Each number is 128 + 32 x the weight over the matrix's rms, rounded and kept within 0 to 255. Layers, rows and columns count from 0. Numbers have three digits each.

# down: layer 4 MLP down (transposed), 384x96, rms 0.215, rows 144-175, columns 0-95
# up: layer 4 MLP up, 384x96, rms 0.23, rows 145-176, columns 0-95
down144:107080147154071129129127152118075149115187124118122160129148080128106113125120162102127172065131063150126093095097151084122114138123165126144153102168116114149107125114101174119122123110184133116141099095103100160188113127150129093196156159145097132134173194092167106149182127114066165128
up145:110113170080138135167107121135141125168089160144138129119163108129087128096134073070136042081149097105117158120135113104157094139150175145161137170177136131093131121086123160116029127082119120142084173130136146118137143113181079101131129123202168111161145167141155134118135109094130127179
down145:120087114140119117158168138159146099128172109146105085107175140080148088168133116161158146124142096082120122076107174124094173071146154107146104127157066036122120146098139114146157136135162155121153104138175107136084122149134132137159136149097071030141118156147115121178170195115150118109
up146:075064160092119160095153122105100148176138129117117200140092118135146155135078117150115149142129100086133137166117152136114065118171092101141169123123118072112159096148175125159057121128145111133157152138117161094068100082132128132168165102151107169137123184157117167095054148088088134184
down146:140101155138083103136074123174149218103104119110161126169076102113134104115171128116148114140147157184122165108178139118139111199184106112079210072154125130099205120139190111144111148087153118138126117162107136144166089111144103129117107130077119106102106115090099122103117119097069129162
up147:178155187091035177094153116104097200103123160123124133135163089127172214144134103115124082100116161099122135121143125146126153166185135077150116140085100086092088130054162144109112154131100184126169145108114096066115066058078100154124092125172123136181067154148135129130094103133097173098
down147:160124128082178145139209130116139128123125179156138137099137132122122082136130102056184121190117128128156136096172192123157110122093158064083103183159107159202122095110097120101074143130100077081138148092102088074119171095104115104107154133127104131095153090040160163173148156192176178110
up148:125093146115139124124141128136107157123144126165071142090168125081074108050089131121144136105133123169102049151123181160132137140134149084147134083083154158112162167142149170138100152113152133146125097119113156122105173118174154058093101126123132178183121154150157084079143082143162119126
down148:137102139110133097129145101153124195105091153112164142132129123107095176149161089182137084148119097101134162179152152099157174165107122119108074154189100137136134132128149119082106141064111139124155133145145096133142127136154127169153117092155096080137084091098126128148112138088126075177
up149:197124165191149159092104127104089152106119190154117106123105116087143189123153141158197135122039158152158090178130103091074124115118104135128123176149153106098115142093173159115104108077154136133081148073138161132139073117145080139144085070171139125088107186148119128056117137140140113165
down149:134130155134132057126179090151142114100023145102084108122141120145185121137111176082108107199108141180180116165153123101048130102122115173139194126165103122133105097131115109202099117143149176178115106100103142198123150077140184185138081122165130112121129084158151091084080137091186107102
up150:145128095174136134071126152102106144161114193112158077148145125124134171133094166112105081154088129110182089171123089136128071113121128093108094153115108152094107169148066177133114089111153135085197112149184191108094163063129145137107097103121172149150068147163105178169104149071053137171
down150:095127081095132068088094102110068121153127115117142087167154157120171125133117081091170125143139141093122148148146111069086086197130089109133150168194080211100139140176083117090148149177113074148156134149186119159107094104093116120197077093096108132158126135179216188138103159184060177184
up151:177093086105146116121163142118139099102154120120113190065145142185107162140139132127100086131121152129075148091131120090151109109117127109094116136161162156117156150131149156108145098117124161119063158129119121120156132085191144144143139147148171127105083164154114102117110092158125078068
down151:104112158136146146163135167113139173101136114119120110100103112131109180143117140121111159108148104136163122170146080134140097123137172116083115094133136163184112129127130154164127127133136141083156105129119154131110105093158109134131133105106150106159165089043116132110133144117132112122
up152:190082172151162201105070111104021134152100150184120164123126128135125132127192105169144173045123123170135177198109107140116139168074112135128166206130140135081097139123103130126095141096117168111117152112078185060105097149107093146099078043193139122081148139149085130098157135130101144149
down152:149108125156093181126136099074105129125061129101094148079159092183117085153202150120130150114115127091130139143161088118118174136042160156144167040139160095081070106086121128179068133154143132159132147156116208178090182142093210132149113104124123120123176051145124129127095125162165086154
up153:155129115075156134088117141146162139113156175138124122108179183102165171081112170119125086145139116129170103180129117074088082108122086033092162102097137147102105120120161132138062216075166154132125130129114127116152154180145129152124097072134125126128112114161153106098121126132130159107
down153:086091141108114111137104126135130142136174129102114051144144077110145121136115127111114133138069145172155102136141150111189167104095176108143153173138111107145128105147050040144141121152068136137173109178095101103134123147087141185103109207095122090118116158126179149156115148233150104166
up154:110100080134057155091114135160117136132144159102137153134136111160095212169115216132106128101110120093137196205115192161101084180133128148129123122113144133063176183142131111123128140080122093120123140129139145115140162091145102145193102135109111157149129135147071154136093150100097081101
down154:144117164152164130178118132088109112151004122114126137156061149115147067136176110145127074149129128145179125107115110106099119151117117131090160129128133138125151091080092093175165110151126154122108141152175114148162108178127139142127148137172138105116097094136131124127112086142161111175
up155:098100113127084139109155150125104087104170156161106117084148157093159156088084073138171189103095110125127155161113170168132067113134174113172118141111137056106097182196120142109138126117177122146113181100134137131121108139146131206080068184128062115144087253171159162137115137125111154187
down155:151135102124143100113108129181110143118047054116119157147150141048136104177158098148152133170118146131097138154195095091146116081135175114101157099094095127125071088124202129165125191048159166117169060118151087092124135160105152138149171122220189153135096117157111081073163153123136104080
up156:154125161178142152181056149163100145159058136161141088138109096180142108064054051155080135092088175135147104165184174119166141091131096088142182136170040129078128163105134121079112110174126140120110100155192149119133179047134129091114127123145162131125100110166181105125136135089097121123
down156:155091166129168164139096079104120174171103105169130088141167117152154117130133084044122135088125157190127158094173164102113173133125103145127132171154175134124135085135092118047149141116120094087090129165079122083121152140137126129181102063120157176099080104135160149172113124085118154149
up157:128158117124119131096105103139087100102118135132149144084129101171109184107073121113146129113162100150155168131110137166138113119128163139155128061102136107117172134106163121150102110118157131126123158131126107178125091115129100118119135170110123154132161146132125177126090128185076114141
down157:122123083102148109101143151137126131142107154113115118138126114121100088150126142107166116150109160115127186138119137124133128135124149096148156116136115152214119152108130108131123127119112074123123112159136098148129167138145142159143123141080116081143121134032156138125139127119166119122
up158:105166060158098186089150168134136232146125146117116077124163141171119097103103093084144087091064090111150125134137176119178133149093144075185124122164097107101133091136096162127138142088132119136092100136118145166091110079145121159054128149212199177104091149154159132141156150047114102184
down158:154133124117093120162167100125090070133191131199166090132158197134110176074131142150142104126144132055138124083140103135127046107129095111151136162045146148187144196133101120133094112146122121116123108089113161152146068137136117097126117085079074085146158157139164138167180106198149185115
up159:122120131080058114122126061131099117098086114135094127096150137212148112125156180080141168112097148169129128125121137084106098131070172141155164139140144096102191165079098163079121117141145192208154200123131095129119118109145137117117131129132109123141117153145164144099078101192099142194
down159:157081094145138127178108107110061111108138192132111158121117085122186121115124148114141163093163094040111171143120096152080130089116129134148093090125133119138142136170097171167156109209156165125113123153100135118145174133175059194124131177053099153092120138133120108125130122134083220083
up160:151132123224064138124144109108115151163054150168087047084106116121068186116148131205125144142103152122096188146170115131118121096094186122179137131164063122078114163063135109098080144114175142112157199143176132156133193161111104168131110091118115137087095129154175120134120145088100146153
down160:100135126162155095174089132117168122138111130074126153163164104175169146137130096136115065083101132177113124124132172117076163156139086127136179190061159139106131108093180070135169161173094140122098047145096210122166116092124129092119092134082144059138149135172118187111142094148087113160
up161:148088118079155139094092078170098158111134136099148110108141099108148115115153126123166115125125126105117128092151048095184100123136135170205138156069113116101109167133085196134110161192153114137124126163109143140118120083134125115123114121140166084129140129150124164125149096132122137150
down161:088173122156121137157175148091056101121138104147146145164114157155084129136111109185074112107107122106119160168164204143121101115155127119104075169156113104135206116128157090155102110102093141113130109087137147118106166160101144133128133117130099128142093163139136132132122148129123129107
up162:126141136149073156066124123070069190139031151144087085073115118097102110145207088146118195118154085164165144168173114128093111099146157128155162145114138147090117075158089112091092173154165148164120144090209121173110115110186175189118136118168170082142135112139142063097112145115103071151
down162:098078150081138162107086068162123157138053137115148108164143153099160092159125110130149137099106158153140108087091107106097111199190105148141123058121085126207127115140128145178200113227102100138197147157181092227149113092114110115023141162146146134134111127091150093120155090054115156147
up163:117130121147161119145141167173112120129157132160087114142165136139124141109149161143091118078138135112159109195124157131135101130130112063138128144124138123134153167062117067164115141110129156130161154077165099067125126111094124122151123082130126157050075125146142192092108171137121147075
down163:154078111135124134131183143137143110100169170125098117154129117139130113161151182118089096128145133103167143146099067093122086178100125172191111153102104128151141140192106081148145133115101091111165144162108152157089118119134071147115086130130076125114146142108144143112148046153111163116
up164:099110125143121135147139125101121138139120154127108135103093142086150153091125085136180197077076055133122118164117078114129047068109101125127175123115086131120121124130095179189130170132121173175161150151148167111138178180087165124164095105116150133148155132146144102098129142116107170200
down164:187127182116131119087110149144104122098082160153146088160119141158069150148155131120109127135128153189171133129109192161102158189106148142096090183169172126091091116118112081078121085127138049138108129136119108114153125131141178145074129141183114099101091108130079094111114138186124091151
up165:135154134128066137135158104166125152115134134116115184080118130134095121079116118105136147135105162116131156164138100112162143099131190160104141144111108115087167135131163149106144151114130124141139143096143128123139168138093120141126102113110147115133121120125203104129114132060144156124
down165:117090134108190143114114105077099106100173138119165104136141143113146159163129156171112118126144098158143137115093101136133115164104095111102147117172127110163113127154123128168129118130117119094116132102130127090132092103144126145171074135170146141160152125111104122168088153207094115103
up166:113105108104132154146108165126112212129096163075090079101188107149078126131108148139177152128002068141131101133144099144088189119146126074113100084110167138100097082100109095103114117124131125160155193141197152115076108119197169139128129106153184094141178147142177157049108138134142175110
down166:127179132123126145112106181181091132145134149045140158111143109125108129130118198073119179117107086163119073114121023065123123154128185101149108109142193131159113073149095154087111093179202065091121128131148122111130136123131138150110118114108189162117176098139124095046181154109226180136
up167:151070126100145158147165117052078152122126167098113163113128122129112156121114144130083120058117090161087150194118180130078143131129141069111140144127183105133112203146105114128090146061101140107139227078106155082098115147081170108135115126150123135086159122182128161145121181115131185125
down167:106131175103149132135109092178031122127157167105144101089153156106135128194141137117165156182133118086135185115141123091100160144110127110120140104151118113098156091116099115124149090171122075116111213146086114133109083103084171062202117160102133137150144121146132074121131121172169098130
up168:117164125126113136106092115096100186091040150174056152138170110098095168098147110156069138147161119053152178152163140104166163110156145050183122136089123142084128130130140162082117158126138177158142083121130139099181149116124104187115165072155188107089085148155161095146146142037098149092
down168:129182139196145110108100129115079149131157144165148161157110105085120105139124059104160074128160124109130180110133142115092164124101151123131223143064140159136125119140137114125157167130113124146102104150078011133139165138147141194129119104138091117108139071101116143139025192093147090194
up169:120147094143186103083126140170142188121152182103053103118110094173067124094120119065125152123122117140127126155100115144171089096154101097160102136121149103118134158093122138134095118080161116165107104159138165098103163141109126148061119133115138158113154113140115148122166166136134151179
down169:137152189092142161132116110112181112099106057145120092126102144141154100107143115138083107089150112158123136210137161155135160136149156161160129107124112122142127135153142104089166126096141114141161125110103088162096132101095132144150093170091086135166082159157100161094115119099151119114
up170:071158102131110100151152128177129143088139117164077102119124075146175096153079101151136121154110159126080173133091147182138089155199116105102152130152151044104107097158135152126153109094150104172095160085161151099105163114135160132095098118134158118120126146138176104109153104131117175134
down170:145120118139138157150124102123092146139099143112135114122130122152126089095120162119126158107136128137119132153149068102111155122099048167135129162152110134193142131174079111105081105140158106141109139108162129162154088087117131135137170141171109195136149080094122094164161084139145169101
up171:125124122063146140122085133118118182119054135194098151117156115153098096099153198122094073100183181133125099161166147123146127166154041059230149142092153029099127099190140153151131132130060145141078122133170136094159128140143134164107138132165175108095088209163131135036111088102109107111
down171:149073128087093065066096188151166159035156080138119125132123126076166109109133145075088191127210168070116129192166046142127120087143110115091178041156113154097147130091172148194126127112093117127070190134152111097157205129164165190133157151099122065133081183213194119145117136095177099066
up172:105067097132142121123100129099118122111091151188106179115083116167085169137085161075142130091097071132107129172151190112197100131105150095111138163098116171129113122115099106145153179142132105184132133105100112172110121148132181164133077165108089208198069164209038115118096114157118082139
down172:148108124117205145116139111157150102079096111160125145151094118168143163091120109099099152161147156227132057104164138098164155137156110137131160110085065146146146112144134190083129078113140175060096106113148135141065085102084223112105164060077140143121135093148082176170145100064137150158
up173:099147172128110093128103149134073207140073139146132121108125048130146146077126124147155129125159099121158153153144116120124117086135154057136053128104134156108132093169164100128058185069152102147103139168191109141125146120154136185142122114144138113139167128138129117106118141144098055160
down173:085090089108083118139121104092107105083164139062134176129155135155140092105167100123099139167143151127120160124125108137146120134145151135087132133129142133201080110130175171139155096121113150177097103107145138133132111177148105112113134158095160145135163167064130160092155095114166143100
up174:175119129160127137145143153071159152127080103190096144152176089174058113099149117141120150096102132175066173156153151102133114129063118097159159126112123103094111117153098155060053063129131216155164167116186189047114191078145104115121109160171164113062144137148112183116132178093105126048
down174:166151139117118168102182122097220121112166084103151103188086115089151158096145110150104181142157129143104091151082126109179154132157148151128107104154091128074177127175092116182170138085128065094065098117111114109156128147130156154151160053126112105106123127187068040131117184099165115126
up175:075112069167114135129103100153121149069110156163123107155126081134122153108131104092161122049097086149101164100197206083098145158159137100189171189180128088092179103164091135162133168128126110158121184134191098161153081082122230157114113172134155073122132182143069142091161121120066122081
down175:135086189106107078120155142080113127138035156162137074149091106027199095187113108157103097108118097142179191172128120117131178184137129103133119167153172098040124169069101106089153080059177186103177114123113117192113145162121099137219125089235168095141123080213212108108206116088136000117
up176:184096156156090126098148156089178122150119156190105162128140163142113139068112038112137150168105118132093146145121088092117065094121090126133135102095133120116127234106108097145080116131154147168156153113172160137160098147133102109115101081157105111152152142163195104126084128109076198106